Weights of a small transformer language model.
Architecture: RMSNorm before each block, untied embeddings.
Each number is 500 + 50 x the weight over its row's rms, rounded and kept within 0 to 999. Layers, rows and columns count from 0. Numbers have three digits each. The size before them is the row's rms in percent of the matrix's.

# down: layer 7 MLP down (transposed), 384x192, rms 0.104, rows 281-312, columns 96-191
# up: layer 7 MLP up, 384x192, rms 0.0748, rows 282-313, columns 96-191
down281 098:558442573497495506527437495473516536494459559482609463542447530568418504421528450479528508477530500518512494474553468555490450530456513464506490551476445516580481464380548544460518490505527528496528451513525518474514366474462481440449556535514475520442481521449541493513484464444481544531
up282 114:506521544560465457490516504523555524478614510489457463515498414469484551517416546461516411537514474536557493509431465487561550520487548558579512518466477489484507438511486529550451439559525444399434553536544551502611502434543489475527459435468467401495490491514527494376506439534421433451
down282 105:501548480437526476515444457511492453531465493454428491546497555588507496404531433583351472466472549428467507539563422522606574444457482390443483473454445505433541524416562499492524519524493553563571450470520472460427568433518453471527481533505520518522511546455526541532468461597471570529
up283 105:521496502547479506537486484507480577502519453527487555449546470518402476445475560526446491552571608497554526551550524393408608467472482591632438574500497452454521448456493481571546464563499496467487446509519425511525533545525492479464496525513529453528468528500473532451507586485540520530
down283 102:444528461534510553463585521523484473509538495547450463575495599439488542572500480480398456489470472460524574510521518484514442605463555460521534457539524534473462537465582569438445489441472412498483574467434472514505614626425500433508498538461502452563494542550486484583512520547534506538
up284 104:559496620480497502525500626579525557510624485478443510442460462527440506480467532563399436547544520482549601529577595466465519550497501551517482454491465476549485521495524547467436439488512484404431511548500497514552527552485513335475570446576645503531545485524550483544499480416492539512
down284 099:512529363549463455407514466447480521534482545402477504579481513473508465542608456530612556441469616517423439518400482509503451506576485418474485528451468586480559510493568514576478499425518562525521531508438451510454434475432492627486523411461453596509493516540457465470508559538488490512
up285 086:510445515449513499492497505552453506480530526472490474411590468496484447526454454525506483528470584547380468376538457531609477548542498473431443496414535566474598451525506398561524486566434403522502572510482473459391487443496389510451478502425515514494516417518497474568492427525541457482
down285 081:434547403523529544556448459491531517476438431519522504569482469507473580550465526505515490526531427488549484586402541503468555416491522595508543415521479456432445561471453643551563534435635529469466446468487451542576496588449451457609606513542511453439539505405561545497487616524434476490
up286 094:441532450543525488510543567533557466570551521606396445520429503536511533458528539545591531436508527472475573512470396480525431381536517481493536514500504496416562427452518493572510565558526523470464511452492411501457528585493552417489576442442537426526510533517479550440509499561520528547
down286 094:525518560461530524486460477402456513509458560451559479483525482536432552483425468457497505604466518542532433474489541515490492550535497577456511578511473575456470495477478569446456451561540531606536482489409549556538458516529452501463527546545511454447526488506489463527494495469371427609
up287 078:533474578498545503509562567370581472532605450556453510475524520454471455476474474480505504575534501527389570581451478428548517486564561552525461557439576483521566520419507446507527582568426477476490558559512493407439647530526447492480476530394507429492485470523511530478515473603461494566
down287 077:485628550528520523471516519524494523388527537511572546510537537508493463478433474523488479500499406542502496516432501456540457467483511494550516437502568475563505509553448517539418565455523527465451438433482536505556453537488556508505469544553453505502540532150489574465577473442517505510
up288 109:523482567454471520503470540530462557487548552500486482446576465509485446467423387549540451609521482523431512403501509474560399584551457565460481541368460497514585573519491495401488453525485478544468550491386465459486472456498375564425544457442605439503502436529519481575482481529427513527
down288 108:358480488470534480437495526533528422496507499437514548533486453485467507545379579483497455487494455462418489572423480516485503471542492488478518474495572415477460523539545452461488509530477457528505541444454545532480491505457508494496540429518518516507533447519495559438494502461537413380
up289 112:476518480470515423516593482526497512547516520509496578452553520466485427451473473612503463614531585444508555596609566523515482495513491593484472554516511493548531632460575507527509465508530482553459421572471432533500440562453481474496438579399549478628513504498555481478535567474521449591
down289 115:451528493470441533476391478469512531500518547445427468519483562495470484446490543512410465435474529505599518406471480463542491533474471534498543597435428520435454546555564477502507503439489561515484557492429470438478503504414513432471495450514524431539461519479451495536493574538524544542
up290 104:315513581575494545591445455612486440483530388447444450536462484478496482470487556629476477546545415499467542580516403467533474428529548531489511376495481573563496425468560445566516505515495514461486390520487528454525460523494532470502438451484499537497461493511432541440495435431494479472
down290 118:663532396501536469421568497416456519484475584475549519524512492519444519523521477360530541499504551493600442473473556521424550664510415444459523576485529492408562520527447477525495469463556493469534535528491502571457596493459470535469541512476518457504591483557486476506518520551533535567
up291 084:499534486500473478430505465572506557466517451497507483439531520540391434602570521433497435505536367490536599465574425515473529527479524503462516517483441534547456448486515504535473484540534493522543548396436383464539410445483540517414551446453546398519440481513513619504528521474463450578
down291 080:463472446474510541555443540529509423526427524524464487492477478515590507529394501581604617620483539507549512575472476530392492556519432502549589477535509469475519561540474559477479459506498430522483325510453467439402537500512461410520492536531524532481504446547514501472457578454490528446
up292 061:505695520500624418442515540489494505346491501504537468528572497393517408546511463484520542492598448598462481515461460471477474491482559458547479513406574477553476535486515471586546544542534531501474523496463565500492483504450504508436528564586452495470578552484525455513585506553452484515
down292 058:480285518537376572534476485535488515643523471480463492486476493521474552478501575544467514497381516445490489472575542511510507490530479535472502514532428529460539488477503487437484467459471476516505498490544453500526514487513461517584453461403567480538420476445492563454283464487537496495
up293 115:524484484466489389533455526487521444565541472617477530490540422375524516555510540434379483465447472519599508456534511500446527455503481584601492485547547559492570476515621437490508460627468458391535507420512467473472574617535511470484420596538552459536470581517603516462489582462473440528
down293 102:530513522523492488524482457483448530499510571436508463465465423499460534476554469411592574459472554478449482508470520404500637515528471447417470507498509433549497537384429500473453495491452482505535476461449511516513464400442605505482443385473503525503460465573462514577532364533449500584
up294 094:476560587474546531428547514595398506488507458458444495432519502512424533503457529576519492536547498507511543529514522535576505487563628467458444478440479493484528529477541428527510505418605517459418509571538457493494481494472544502532536488510474463470513542538525585465467582491505556579
down294 106:557548541454474448530518601421549502544506525491510475485447518497468426420507464452465517456487551555556482534546475494561483501505458546489521507460603561523557599523492491505482492532482634544508433440483507490462512403521520506453458517475450519492500425291559505524521505539487439510
up295 039:458365492549376482534426528471499582603471479538394511495459456602490537455485488464517485521413548438486505512521561532504547524583418528485507535562476553515464453496537508475484452503509418494513454510504499481488524535529488526567481520403589463552442433626444498488359515397481533550
down295 034:455634447472597479437561522593421476446494513488609559511521483378530458558522477482527487505507480581484509587539475488507506507479583500520493547378501503504506560540465474547528565517450566528478539459527501588501538527505580559420496451501429553487558534449547443433592480632514458461
up296 082:546468529496520498486551423557547376513504509524492576517531549466542443567456472436460398502515484526527485444571500439505505436546510518447564522483527566573548509518534478558505446555366491450531518447534423506589471612470467446532539509436586483536498591477478517452495513571475420530
down296 083:494518477442464555488540553436457591472467508545502471506510522447459508462469541574577603556489509400498517479486530523399553605418425435568524478518446462441470542421478566510500522473611539507505410570469500489371482447515576449512447561548413512502528544569458470547505476412504507500
up297 111:412575478448484486534490586541533486555542504482461588534570530475492482508468566453492465557432522507529483541503518382535540529569505536540443494504476439499532488496518473456427501567536527451394449456426418444587541469459524535490493505507456505525512376503477456518522515562469545517
down297 104:444516528537539490450468465380465501508436480523527440524453493603535526494546460449598501401532523500479558468508510605482481503407538447422520453519521577477493514669431468536627496471407420541575561513630593509448519499535514537518587554455512514468480455511514499477459475534512459500
up298 107:490497519488544550500528498503380514513521556391524562496512481605525548484504413544537501471499540562398481449485553493582504544496542383479544433461488520465449542476532502526544470447550429566485459617466461518562490441546492575529514528459539513533500466547472483517541382524557539554
down298 101:384547430474432484535563529510512464456629469475544481407480524549539495494522511382595514479537466474542417427504456463474502498495438565611518526586550446484559434502531543461558496543468516498487441401531556449546473592464567472555534474440454427638401464527525522472460447561492405504
up299 113:508532432470493559415503448569534422581430550560479481455485431488499454467453515503457524514544654452480501621546519494536490525556484467509533522490517522474532493472462454452519570430587635535416474461499445636431516506436484500450495490446474542537463503533483523476471534609495443515
down299 118:525542517594498397592468557482534557486587489483452541491459597475537553500369464554449492492435491515461465441486489540412546548518568540477469532516526508470455540450484632539516404550443505447536401468498458421575460576520545525453485495581552484549458517426506458526492500430454562460
up300 114:516477551476449494527481471489512448561487586636478356442471582480481381546410463523520508668533413490467476404495399514496466531529432530508480464437508548488530525512475515405558544475445497458440499485470519481408515473444497440466566516519529550438497566524601601490471509532603464478
down300 105:393498499490443479368488508534489514494551500347503512431530495530484505539526543458493556456491559464527479382423605494487460509428478587507495558507573480459598485540588507488462502474438540494482473521648511551572388402499550487518526476513553490484530398498520516372545562533490435476
up301 094:515456543495466504542514439583432544436546466482533481439470571542461479405480448580513515564582452493468442460442414556573400613503514567520456512472527486471424419335574634524487503459558507535534512499478491486490459468457352429571640562529526487534447535517492490505472512609502514464
down301 106:510530462450484483469501520477432592449515559460526496463597483495526479511552584406508561477508553534426507484530544498481532441497538417532508517378499468462420542556381414454566529514477502509517552512526486543456407454537540579500508538501483491348502496627631529496463512470565535517
up302 084:451467542432506491532468439491401523525463493478497506514542459665452429600453427409433445609524480494428459459525473599576499557472560441530501426405465540530486534526484537483484509533571518414453539490391458393525487499504389513425504499471471554531449517513501497581466496552483458465
down302 081:534538455563461507524532542639587494482454517542505555528526508360526600470515561615468555554494502498554453469520488481448483515459424572527591531571424451490518523605454597508510523431453567506550494467511532644502568516490506481602470531522589440447531510403528541418504536389504529477
up303 077:497420541517515537525477490474537453478543436497553485402451427550514481442413505535593512557558501542425487487392407508530385472534469502509606451477468466532462467437469557443559544467504528552484433537458490517399464454436531457489565424505496523402508555597476540491426480529454482436
down303 096:610578510437463503471465538590476550459525442466546505526559497470428469525543517516434559504552520522485463511477528487524453533473440450563523475456545520491556487500510399576460501533506553486428438499478568558552518523522560518489406624590414547425545445520489475493612519554440443474
up304 106:544497541527506517414485620562595576491578506518440511530465501431457585488430488589487492520494513532439528485452546434472495479435449478484481491531504497530592504481545574505421531447455488435494567620547540555477514526552519365529502498520556461569584526540645408493497581457556459569
down304 110:467529469425544519568521536525488525538522523526485521549473459563522524500496439431457500467491431500457474495497442501534436562559473536400517472508526587461502481520435514478534467470506444486407452489413464561446494485588485457479498514482530551511520534439464533492476497613485526415
up305 090:548529543491489453541454569450630509591538562539454477540483563507485497578470408473475457399432509469529456508547471457438532492482484501466517552488557538503476531453471557464527453524376494471517533446422433558469635575504553414527516535476531483589480478568415520494531446596421516492
down305 099:480556486574481487502481587461456463476543499516489449521454525478573524429444528532451562501503528533386557510514583456536587495486517525510514531491459625480432522469463472515474501468622489472457500560453529532416560500420500525542528433545436480457582538554502436501504562452472557562
up306 108:560476512528482442435440533536395382547590508487474474543470433458571529409533515528432490514504582448452535492522511465560510492431579567542461501538511492439415473517495477584504519559452440530523467475531504510543488579546457507474464539406509495503512418565439587421508413444448487412
down306 104:455493503474479487509427476555519551446494447531501510436482432501526427517548471511555478534469499529531443516494424492513429460509573544482564519495503530483534398470429507459491511494498552334525460535544473535602465417488525434517491559586505591508542557590527551493433513489481427497
up307 099:501415491485519503540405559429552488601508481494515559474476452503486476479475400482478434456514585451500464509462451505523470516504500594506496509521472427414514555519528530506518498504533461512522539513533464465555587459589466435413531536477560579520460489496496452409531477491492522407
down307 100:470581451506526553475570452519545569492505558527574536524528490508582475500483522477534553513496461538522571538493476515481527497554463408597450521499520515616499514430453550619576468548485562548499420501482551535470516503552586595576385494498438514423500556563476492585493473512436502584
up308 085:555441483449570405528571451559428589539495518442584507506549529469396488464587538433536549476525532531435514467497477489598513560476594494479486521525477479497504481389541438450615549522560515445518544534506369504540432468489460566462505596475487479495538529558525483621468600460503451426
down308 103:470545553509541502508574436501553455444494386552421425511450462566504436553458473565555487471519532571389437447553527432494402559519533468561533419457581474570552421446523498529449491434434557527448468467482512458488521529543518467462488518605458499373505558542556508531477477440466505498
up309 088:458477465495556512564506502524525496535490459501466474510485542529546448450461462477457504552484507503375492517461463458549477416580488604471512464476576402509561536509508476533539502499543404489438512505494482494525463489558404447495579549411488387493447373487491474482452419480499528452
down309 086:489527429462472485481505536446480430473508499493523488523464437474512561469551546542534494483519578466497546450474556463493477562446470420514497531457537598505400529492507528440486520481549646603526413481503518603553504499536522506564434451559520511448559524555522513528528589525481508498
up310 118:489544534604551434529514520365556489527491498624415440485464523487557461510500443475500537403481425501543494574565496411429591428564438484589497459548532588539560469472595374518594530455415536429485501524516487485421529575464526497502480481468512479512451507492559535522503396524558524512
down310 115:593481509440477522501448624496500501521475514498510504523494460468483569494453477580467497570488528505510496443447515541552383538431450508429522569531467451547491509511446484443366516632561468513524463445552504465519485430505536471488493516475527502458573487644480457458504533579462516547
up311 106:532528499479485476411507501451471481540482559586495441528508464479539498442448500572502514492575481533521596537459463482554475514550474595501538531514452483534545477522482462455480435550501380453547566437506561553567554501568488486448648545441536540541455406537530509465550469574450530631
down311 099:604491519495511461496504458439515510517487469423465480534551488457470575537539491569559554430474454462426412484523474501413513355467560465505515475453553457519446450544477544569483602437550554529492474602487525523529474512425397498572433465491447620474482439544546515481447430446503519500
up312 103:415541539546524502510449537540464380518516456563498597462465468523539517464394467508468488474435412488516575551487487546570448478530467506429514504473481458434531501458481514520457538629463411481405515450455602433453413450479610423481555470519427549538579552554519566463494511559522586495
down312 107:434502494509491526467564360474520572469530574384521431497495472491451513563578501493563496403490428500435456540562513492449522471498514536482521520444506527594411447423531490531524466542474534551574521473535466449479556488533443542506506475500498578501498462493563457539530418508579372567
up313 088:523606518565556509453491562457470556565503543488426536518476531540477566494466516533383510394511549420584539483599545498496525530481456489467424521478570486479588557516512593593377444457543499456507453486462482527539488489558484484491473505482518542508512476545450549490569462497499477509